config = dict(
    n_head=6,
    qk_norm=False,
    bias='all',
    init_std_up=0.0276,
    seq_len=1024,
    dataset='wikipedia_en',
)
Each number is 500 + 25 x the weight over its row's rms, rounded and kept within 0 to 999. Layers, rows and columns count from 0. Numbers have three digits each. The size before them is the row's rms in percent of the matrix's.

# layer 3 MLP gate, 704x256, rms 0.0769, rows 162-170, columns 0-255
100:487490556509509489495466454520523519531500521505472500513559506558504516511496467488459531501526451516577509463508461499470506513538482501493503493527479478487490437491543496499522495499521482491521531495499505505480495522495514535505500463529525477480535504456497466540496522500496487452538466464474533500515506507518471504501472487489494535519502491483476504516516502492487505519506497529486487494478498498503482501496492459495529546496501495492530487521469514446520535504532490486535524480500527496480478521477488500478461518479503499515491473451497454501471535569469516487511479489521488519496435517489476471524505474524466538506449450529507504548499495498511569505490466465526477519522499522485473510499451462535526483508509501500491449510458561525497526486490515
094:432466522485509470529527512489499486471473522502474479496470495499471492455496505464508503459446499473493495503446463499499473548502532492503513521507501510507532476497478504548497450490474541490451478470564486489497571520501509525526505502460494454508529512481466523517529496481482526495496470516508501490517504539496491499493524483475460485461484509491469553448510496543507542453523504506494536480492504485507536509527552494508493497517467494509496476532524464504492446442509480501532510481511479523518487545477495474455523550477516502508531457495496531496490511485507490468475509500521489495511543474499542483521459505477488503508524464500509525507523474514480496458503481479495466492488448501435507482479525526493477499525509494475472478562489510507500514524471511
091:479504442505482500506455541480510563511513502517486462479515518447543519495456487479490507486432478485486481478506481516516536466519486529473475497482484484542523521527487479494485484523494480487531493548523502466526498442500473488472550470509550505478447546526490455512506528487502506465489456529488513524523502492488506522563520513520515476518484509534520503488513458483502477504486460489481522536471511506468526520489474514501497513522487474486471488502496457526484531479499474499471482489517541524486500501464506470508522505504502468479471495422477516515494488466515523465487486511472554507506456508549485466480523515498497493521500515519493530476513481534501505501495517506475468467560526455508529466500472486493531495504549484542520513519476499512504492461455477
110:463485466498457487500503478547470487497494514487501474497513460539479520528494499505533538495546486491509496518502543515482505506480539488481574504514529511510484517479508503472532566496503504509490517504483524521494464486471501511512463521542478491512494486425477451509491484482539463499509525490475510529479554485461485519499508507459539516520553574513488524501539497484456510517476474494464479494453497524543450518500520470509531515481510455519540501529469480487524507492522504531498531493523495521530490515474486483518468522514515505491524522500519538545527509483477473519508528481496470510481527519507501510530492507495498539460528476539556495539516517516469514507530478525541484500533485480439477493506490477482494493460486529503462547495512494482481539526473484
087:500509560510532503531505490480519532512526523481520498483496528488479507468496508501449526517496533449526502514516471484495477506519483465489441534465480534508480513465526489503470497526499486524494536478554489507517524515478440499504515506501478495500499485497528491483526505512487482513529509460508507534477487509544502530491441510520494511471529486489503513474532504499468499494518490493512507539472525460533499533533480496520496502489460493529501501514479521494560558470524478503517528534521466528493517515533490523528501503500467540478501567537501533545489566489524465530529544505472457523466517483471496503495495471479510470546491532545433471481472516518505534497535501497515520493495522522489518512459518522465506512498446521484489537471549509483513523528535496
106:486504489510458507475486514504484505477510452508464513464515480503462506531479517471520537477507484520528473459504480513513465441533539576507450545518489485464506489501526548503494502487504491538523458483516499517517517541495520490510505485521478495538477512498536502558462499502453538518523532504543489483531509486501495502490519546500489477512470481488507452520488490497490544460520505489515508458504492486501498512503491521498515474496499543528557512501492468494558482517515476512520554491481466482535464502512541484514488484454487499533511521473497508550501448507522459546470480526532489504493494512488492489482481560504524494529500538534517504538483503444541515499487511511514495510517479498510460523539523516521518487438498510525474473504495474468552505493488484
098:526488497496533535519501535536430442529528526466500501504511528498546463526475498511522487517475499514530485481524514477496474461484535474504529476458518467492508482508472464482496467507509499536498494489518525562502485486455515508485515485531530456496486533491506461517482469467514518513479465537530510507470511527509503471542496504463510466498539521499507529564515481505490510480509487490523468478477533502496462561502557499539499504515492522509541496519467522477532533494494461506451511486495482473525501473483560469510493513479545535518488542528524470501529513518490503517540526467505508491491470525548458486519483525495532521489514524486470497511489561520523507492518543498514507497500454500536492447519485517476528485517506498546521492513497492497503527508452486
095:491468491458508484492473530481518551517471487544514523494516524470539544473517462504491512525496521461464501476479466490506518480493482476505500492498466507462478529518546483473505548479483463516531511498552485518486506498531478525505498488500488539502519518465461491480507488468504528527488486510501536510500510563471504457491467525577522509514465485502517518503480429526521481529532523531522473513494522478480505476469465500481540473492510470499520482502528443536527487477493459519448498487521445444512490559504464526498500499494476492509514476465482522497469498519474530511502522485497485560489500487495467537570495484515489514498491490493542484538473533491487544519505526490480509513465508496478471508498506511533504507516497507495487517504515457506501522529457455
111:485484500475530488518487444430499536495484526495503511479454589461523515502525503465523490544519481472502506501500513493480472466510483508486471496467531506423492522459475483487515491534505527492527470488491498505512453520501482473455507498545463485514510500498473533516509499484499512471523467527481470518504529545498476484495471478507470538546494477497514497473503529536500493482450498531511482487483475527497521517454499500505508469514487488495508499505506447531507471519523503511525490465485480501510512492484525482531551523496494556529513482535525501503488531501503531524489475553473516542529477486480525521482491477509538561505529479541474513510462464462527523455507497489509516467491457483500460507484524467498503534520467543497504480527462518532514514501485466
# layer 3 MLP up, 704x256, rms 0.0781, rows 162-170, columns 0-255
096:505536513519470530466513495491503471504486461495505525499528506490536517468541516495494463532508472471492528517487517504513517515462464509452459469519481477492535504516554483485509511499474461476513467506518518516489521491503509453518493488482500539435519488461527483520471497540503540523507504486537496449530547472494510512525482520478491501496490455520500520549488511545528466471467486486532515523486489494506493525492546469495499493495509523492497478477507468474522507471521529579478493456515480494549533513534505523502476495479504481519520510531484454543510519432505481493476525526485467538487437510479476515464489509506510493527527516461465506538546494541509453482486484499547467512510500501496451487498495513516535488471508499514503457464469470520497496522526475
093:488475515473490502474528540501488536428517505509457491487501437444539488489487501510505523472468517509514471478486510486501517536503512472510506495551491550500533501476493506540447479521463462512485492506501486520476514535548507497489515462524461502503499484492537474503512511470516472494529510533514531488526526476498528525484501517462460498476533489506521485509490490504490470503497553458471499487546435524478534470499519467470539504491515526500509465516473467528510478498525491501483563521491516486570520504480531527517518500506537509492535498471516507512502521504514490484488492467519539459505484506490511490519505533527492522498530505489473471490533473490529482464505520436493497438491515524492494503457453464513465475467527511494514475530494537466482481519472549
095:502477508499520498506493500480452495542535515507499457532478492507514497514512454504517511487498512474480499470471494526477454477473517490466475503467493511460454509527480499468533484450505491517514509495510490560529496536494496505488488507489476549522453482456504512477490446456520495540515510513469480491523501508486543508491509503465515498477437508478472490506503488522512456506491500459516519510498502488539523492487542504506553484485507515486501550467522484470467508515474514519512518488473510494478516498508516525510513515535462487484549538516481519478540530491495479547486492499530460468524453490477561487493508539511561512543522540507467513530429521438457508518467501530525546505538527482486496539493498505492493477532506526496523460484516542515502491524504523
115:512440530481487495465484516479477544506491501502510509496503452486459483508491485506505463480508519516453517504493487479523510512520536469489579449533519500498486497496511504490561488495509449461522538463510464475507520515506518507504477501505483493515497491467523480456485477508472506499485514490517508498524504516533477519487478513465523493470554491495468537487498506515479505517490549507473504514498535487503518449490534514456502487447506468527517509530494438474473487526519503515506481509468491525508457496499554527495545525517462500466474492498510470519496502508524491467525502487481537522505521462495527526510511479504513534536521493491509528524523528517557564487449559528513496483520463519488510504501490468464511514472480530478498479504480507487551481508586460
091:493502455487516493492518513511511488529516519525473486500529514512476518520531502547508478513531475502496462559549503529509532511486495517550499529483464493509489499536540555502503522503474496509503464539430528492503533472500496481572494526492500489484445515467454500469483510585514531488509485491505511553482513531470457439520487533506511504493538487481491507525509472517476470511520497481476514503468510516540501464498483495468505487517518520467513494512536461557509491521498515505502478472496476498445486494509504499522457525493540505490513495476498475488471475504480547494505510485523516507452447466494510505491455515509518507504511500488507587511499498529473503522519517507490502499527489469465520485497519470512449503475461486483462512500494468529512458481533478
099:542514477489525521507487489506499477486515504453495523518532504492492528516463538513547552491542531530515474456499510530469500522457510537506454502545480521465462504498548465505468483498521475514518491457543519481522503529504533490538510497499533475536479481491475500525519507492474518517494472469511491495495514481516527506502479506476521499549503454527470530501471543546468483493468471532491504467508494493506481474521509493500479492462525520522519492494523483484528521557496480490490525466466457441503449519512521486517495486496511542458521478496485510531474460450515496477497482505547493468485525531469471522416502499502489516539460536493530496497511487525526449496468504522554465508508490520515469524527511520498480511506489521467513515483512461455495513504472489
099:469510509515528498523502474472533495496471458498512542509511489525510490500521466534459531518514504517473518481480480524498482509522478505528522501491514524527507494499471497513470511500518487467465506502469498522506507484502493535532485497485514539471534549487513552435536504507531516454516468445493478485503495500458505495493498504549509526455510531523511468432540506501511540487477496534476505515494457464478539494506468516512464435507524541472514499504474540459490522499500431468532469538518486508496496465518472493482496493476484470468498480433539510481466498466532476525493461500481537498544476501460529498533508486470523516508498499493535478462479478506470477491480507510541506501455477472500485495516527497493454512504462472501455462514480503470522538494523507
098:519519488502512524501432512502490481454541506506522531489515459488485514502500544471517452502528523506458529495494534507486482524539454441513525488504509491526507530510469495493468527514458518465510482480480506482502475464505500537419489472490485473524509482467497504466562521513528468483517498486499527498487530518565487536482521493499508486519466481504495504481481511492529504534457504550556499506528488522523493477497532512503575535448491465483519525541500531530510516520505522528508496501447506446511507504494521508516519509509506523509491535526483479501501485522508533458520508522557474474481506499498513465495463498499491470495538494515494534536477467514494462505498511460517536524486490518494483464534490450485523480511488446501500468500479505489510492555506514
111:507494523473473475476482497499490478480490526506498487497509467542489466439546454522519514524508491500538485483483505517520500471556480552508498493507518502504502449479503487475550482486535513494520497490503524512501525491529487482498506501483493527501480496509466457476523526465544557529488525532541492527497466485476485470449508476525501519503469525500507449481469524484504472494515521469525515540538494499509489443469485493513482497501460527528531508514488458455498501437452534457484507494477540508484512472466479489497540468475537490534549501485522483480520515464482495496493521492507507554499473501473516502468443530459530524498486502500539442480493507492504481524483513532464518517475480527486496551459522492508529501516537500550499516510522468483492473463481505
# layer 3 MLP down (transposed), 704x256, rms 0.0261, rows 162-169, columns 0-255
096:463515529503525493519473530490512477515516501555474524478506474481450489489481544526490512507520464518539531495501484454495490523505509513463514455553471556491475513499451508481497463474509511530507487526471482495483511488486518519474538518503493481505497531502489515468492499515491502514552464516538480450484485514446476479453517505527515512485506516523460482479492490438487515545557526497471478464519482517517443497468516494523522480465500498506486468531538468491501469490511496523455523512479492487486484521519495512523513502494517455532536475514471462471541483512491541485491493487479465532494510497440516525524487530463485493522514504496535486475485504471501475517486475467591479462499497525484518537495528477524487460525502483443497487484514513487495534513491476
095:535513524524515519522510427499533536485511525483497488536475525525517540471489516496505477486491470565441574499473472479543521479486507463555468520526493504506524512498482494513493482513478478526488519502505520519496532504463536507558518527468521501533474497469460513486493512510510500514517470481485464512498489532528479554473481542492500478480509520469471504466506498477492545494525499499536497499492462483546509482517568495518502520496493521492468513517511524523520492494489488485490519512484489444521494546467563529498506506499482489475439433555486537510494468494448510462489519517498497514462470456508526455494508489508531492488493454478496514458496494531478497505505509518515497483489536531512509510527471489496478524475495496507511538499486501485504518490453521
091:483525474541430511504469492501512474535501537493545520516465518466520540485492460467485548513496505524474511533529464513510495493515531517499495503520460514492542485462491483502545489531519503544456499481495526494509479480496482503517494491494546502459532467504489519492497512498492489499441495518517504486511492512560494509503545497522472552499475537500526477495529475503514514503504490490457519492498522514525478477526472505486494492539506531504507495503491517501441515529529502482504501533527542445477507485491498492475519486468498451502469529525482502537493518485576537507516481473541496504546504441499490520505485444503472460514463508506505543507472530489511552504491470509445462522560483444474483494497482487508477539493506486503542477487532502473488523503476491
112:445530474477525486504524513507509506486502485472493474518476463539472465502525490491518524485506489494523465514519501498490446521526421495511494535490540506485483487494538487487517524476488473496489497503476492482534507533510510440474480504543532469442535521520467508494509503523501495514521511540523478479490464497529502492499498500457519504491484494478508511503475499511488490520459470506429480501488490505524486459521496526485514508499517503523525517496486505510507491479491521513515484545515531481534528507470539484497518446478533491522468444496458493456491508484531483485451542511498538513516521465457526517484534478489556479489475455535498534520513485447456510517509532448499524453503473473472490503450478453480473531507513498510500517479468463537501511523554527
093:506468503512488435507447508458527468530513506527461520481527510502484494487482453470528505486518541524524513535505487462483528489477493492485488487507526505499515491525478479546502495517508490527473486529564464497529504522551465505497538484510488532518446503491514488513548454522546497503493460488483506514516488485497489444492488547470490495498526479494488498550471555517480472482506487460487495506520539517523454491512492505508480480461436490531483451499513505513548505546484487484519484465506487509447495512516479529514495488542506532553470564484492500480497485490464533509485523535483523508497559487518491525508481490490465473511533547494503546491464500477517488525466498523482530484534526490523503494526497487518495515508477490478508509492556551508486488486488473
104:535499462472503493494481500506506492481494481513531469440481476496506455510545477505479531490436481462474511522473513525488518477519491493478517466491502475512499488535482511472518537504475523509510518489512539495484467439536508509498464497528480489468529511490476480541520517502525539502517515476468543477470503478513497517488513477562503441522494526490534508539484536508484501489493454534521492482466515487483477475480496521509524545517503480484541507477536498566530502520520488546501456491487519430505562515481516502507488467533522492523519524424509520494508491462489504494507497504486508516526453522542464540483520520469495496548507473521469514477513528539535532499488513509475468497467485517500553521530534488483482532482479511491519512502532492514483507536501507
096:479501470495456524489487489553460459494491488462468544473485485476501530493524476440486487526523447498459510479518553495492528565479485443525453498498514494500473554500511474502484528512502504492516467463520459489487517500507469550534492476474471559478468490499501497509512477525517486530504496509481495484553514510489508497482499485517517454488513476500542431490500468500524452456494506475504520439501494519518511466508481497513473498489447499483486523505497489512490472521514487488481533506535527481545492506455523543478511510533505509481475490530516528529470514488509476453533526514473524506522495469490507508472497563462513519495473475476529490497479508480505474512461481506468482516516529498513502490461526506486547496493507480454527528515493509508488487463547485
090:502480478497477533507523489518522511520463517453512491484515504460462492478525500538518518486507482466505518457506482520507481512442499589470529454523536477497513526462520520485500522506514511525535523490506516551533505532496513466505485515483535482493508496493480523512506516522528517551503463495507551522535503473472490500512486491494486514487533493502518492541486482523505505509479446490492444481512537463509474520491491472537480470491537520517463528457529525431549459515526497488507521464518503494487536477495496489515487487501501519543539530510515510536503499469536510467509526443477508515496531486509548534513505483467480526485514494529521517510503503488519527515533488498483463511492519547539484531522544509507496498528473522480516504469527507560520552452495525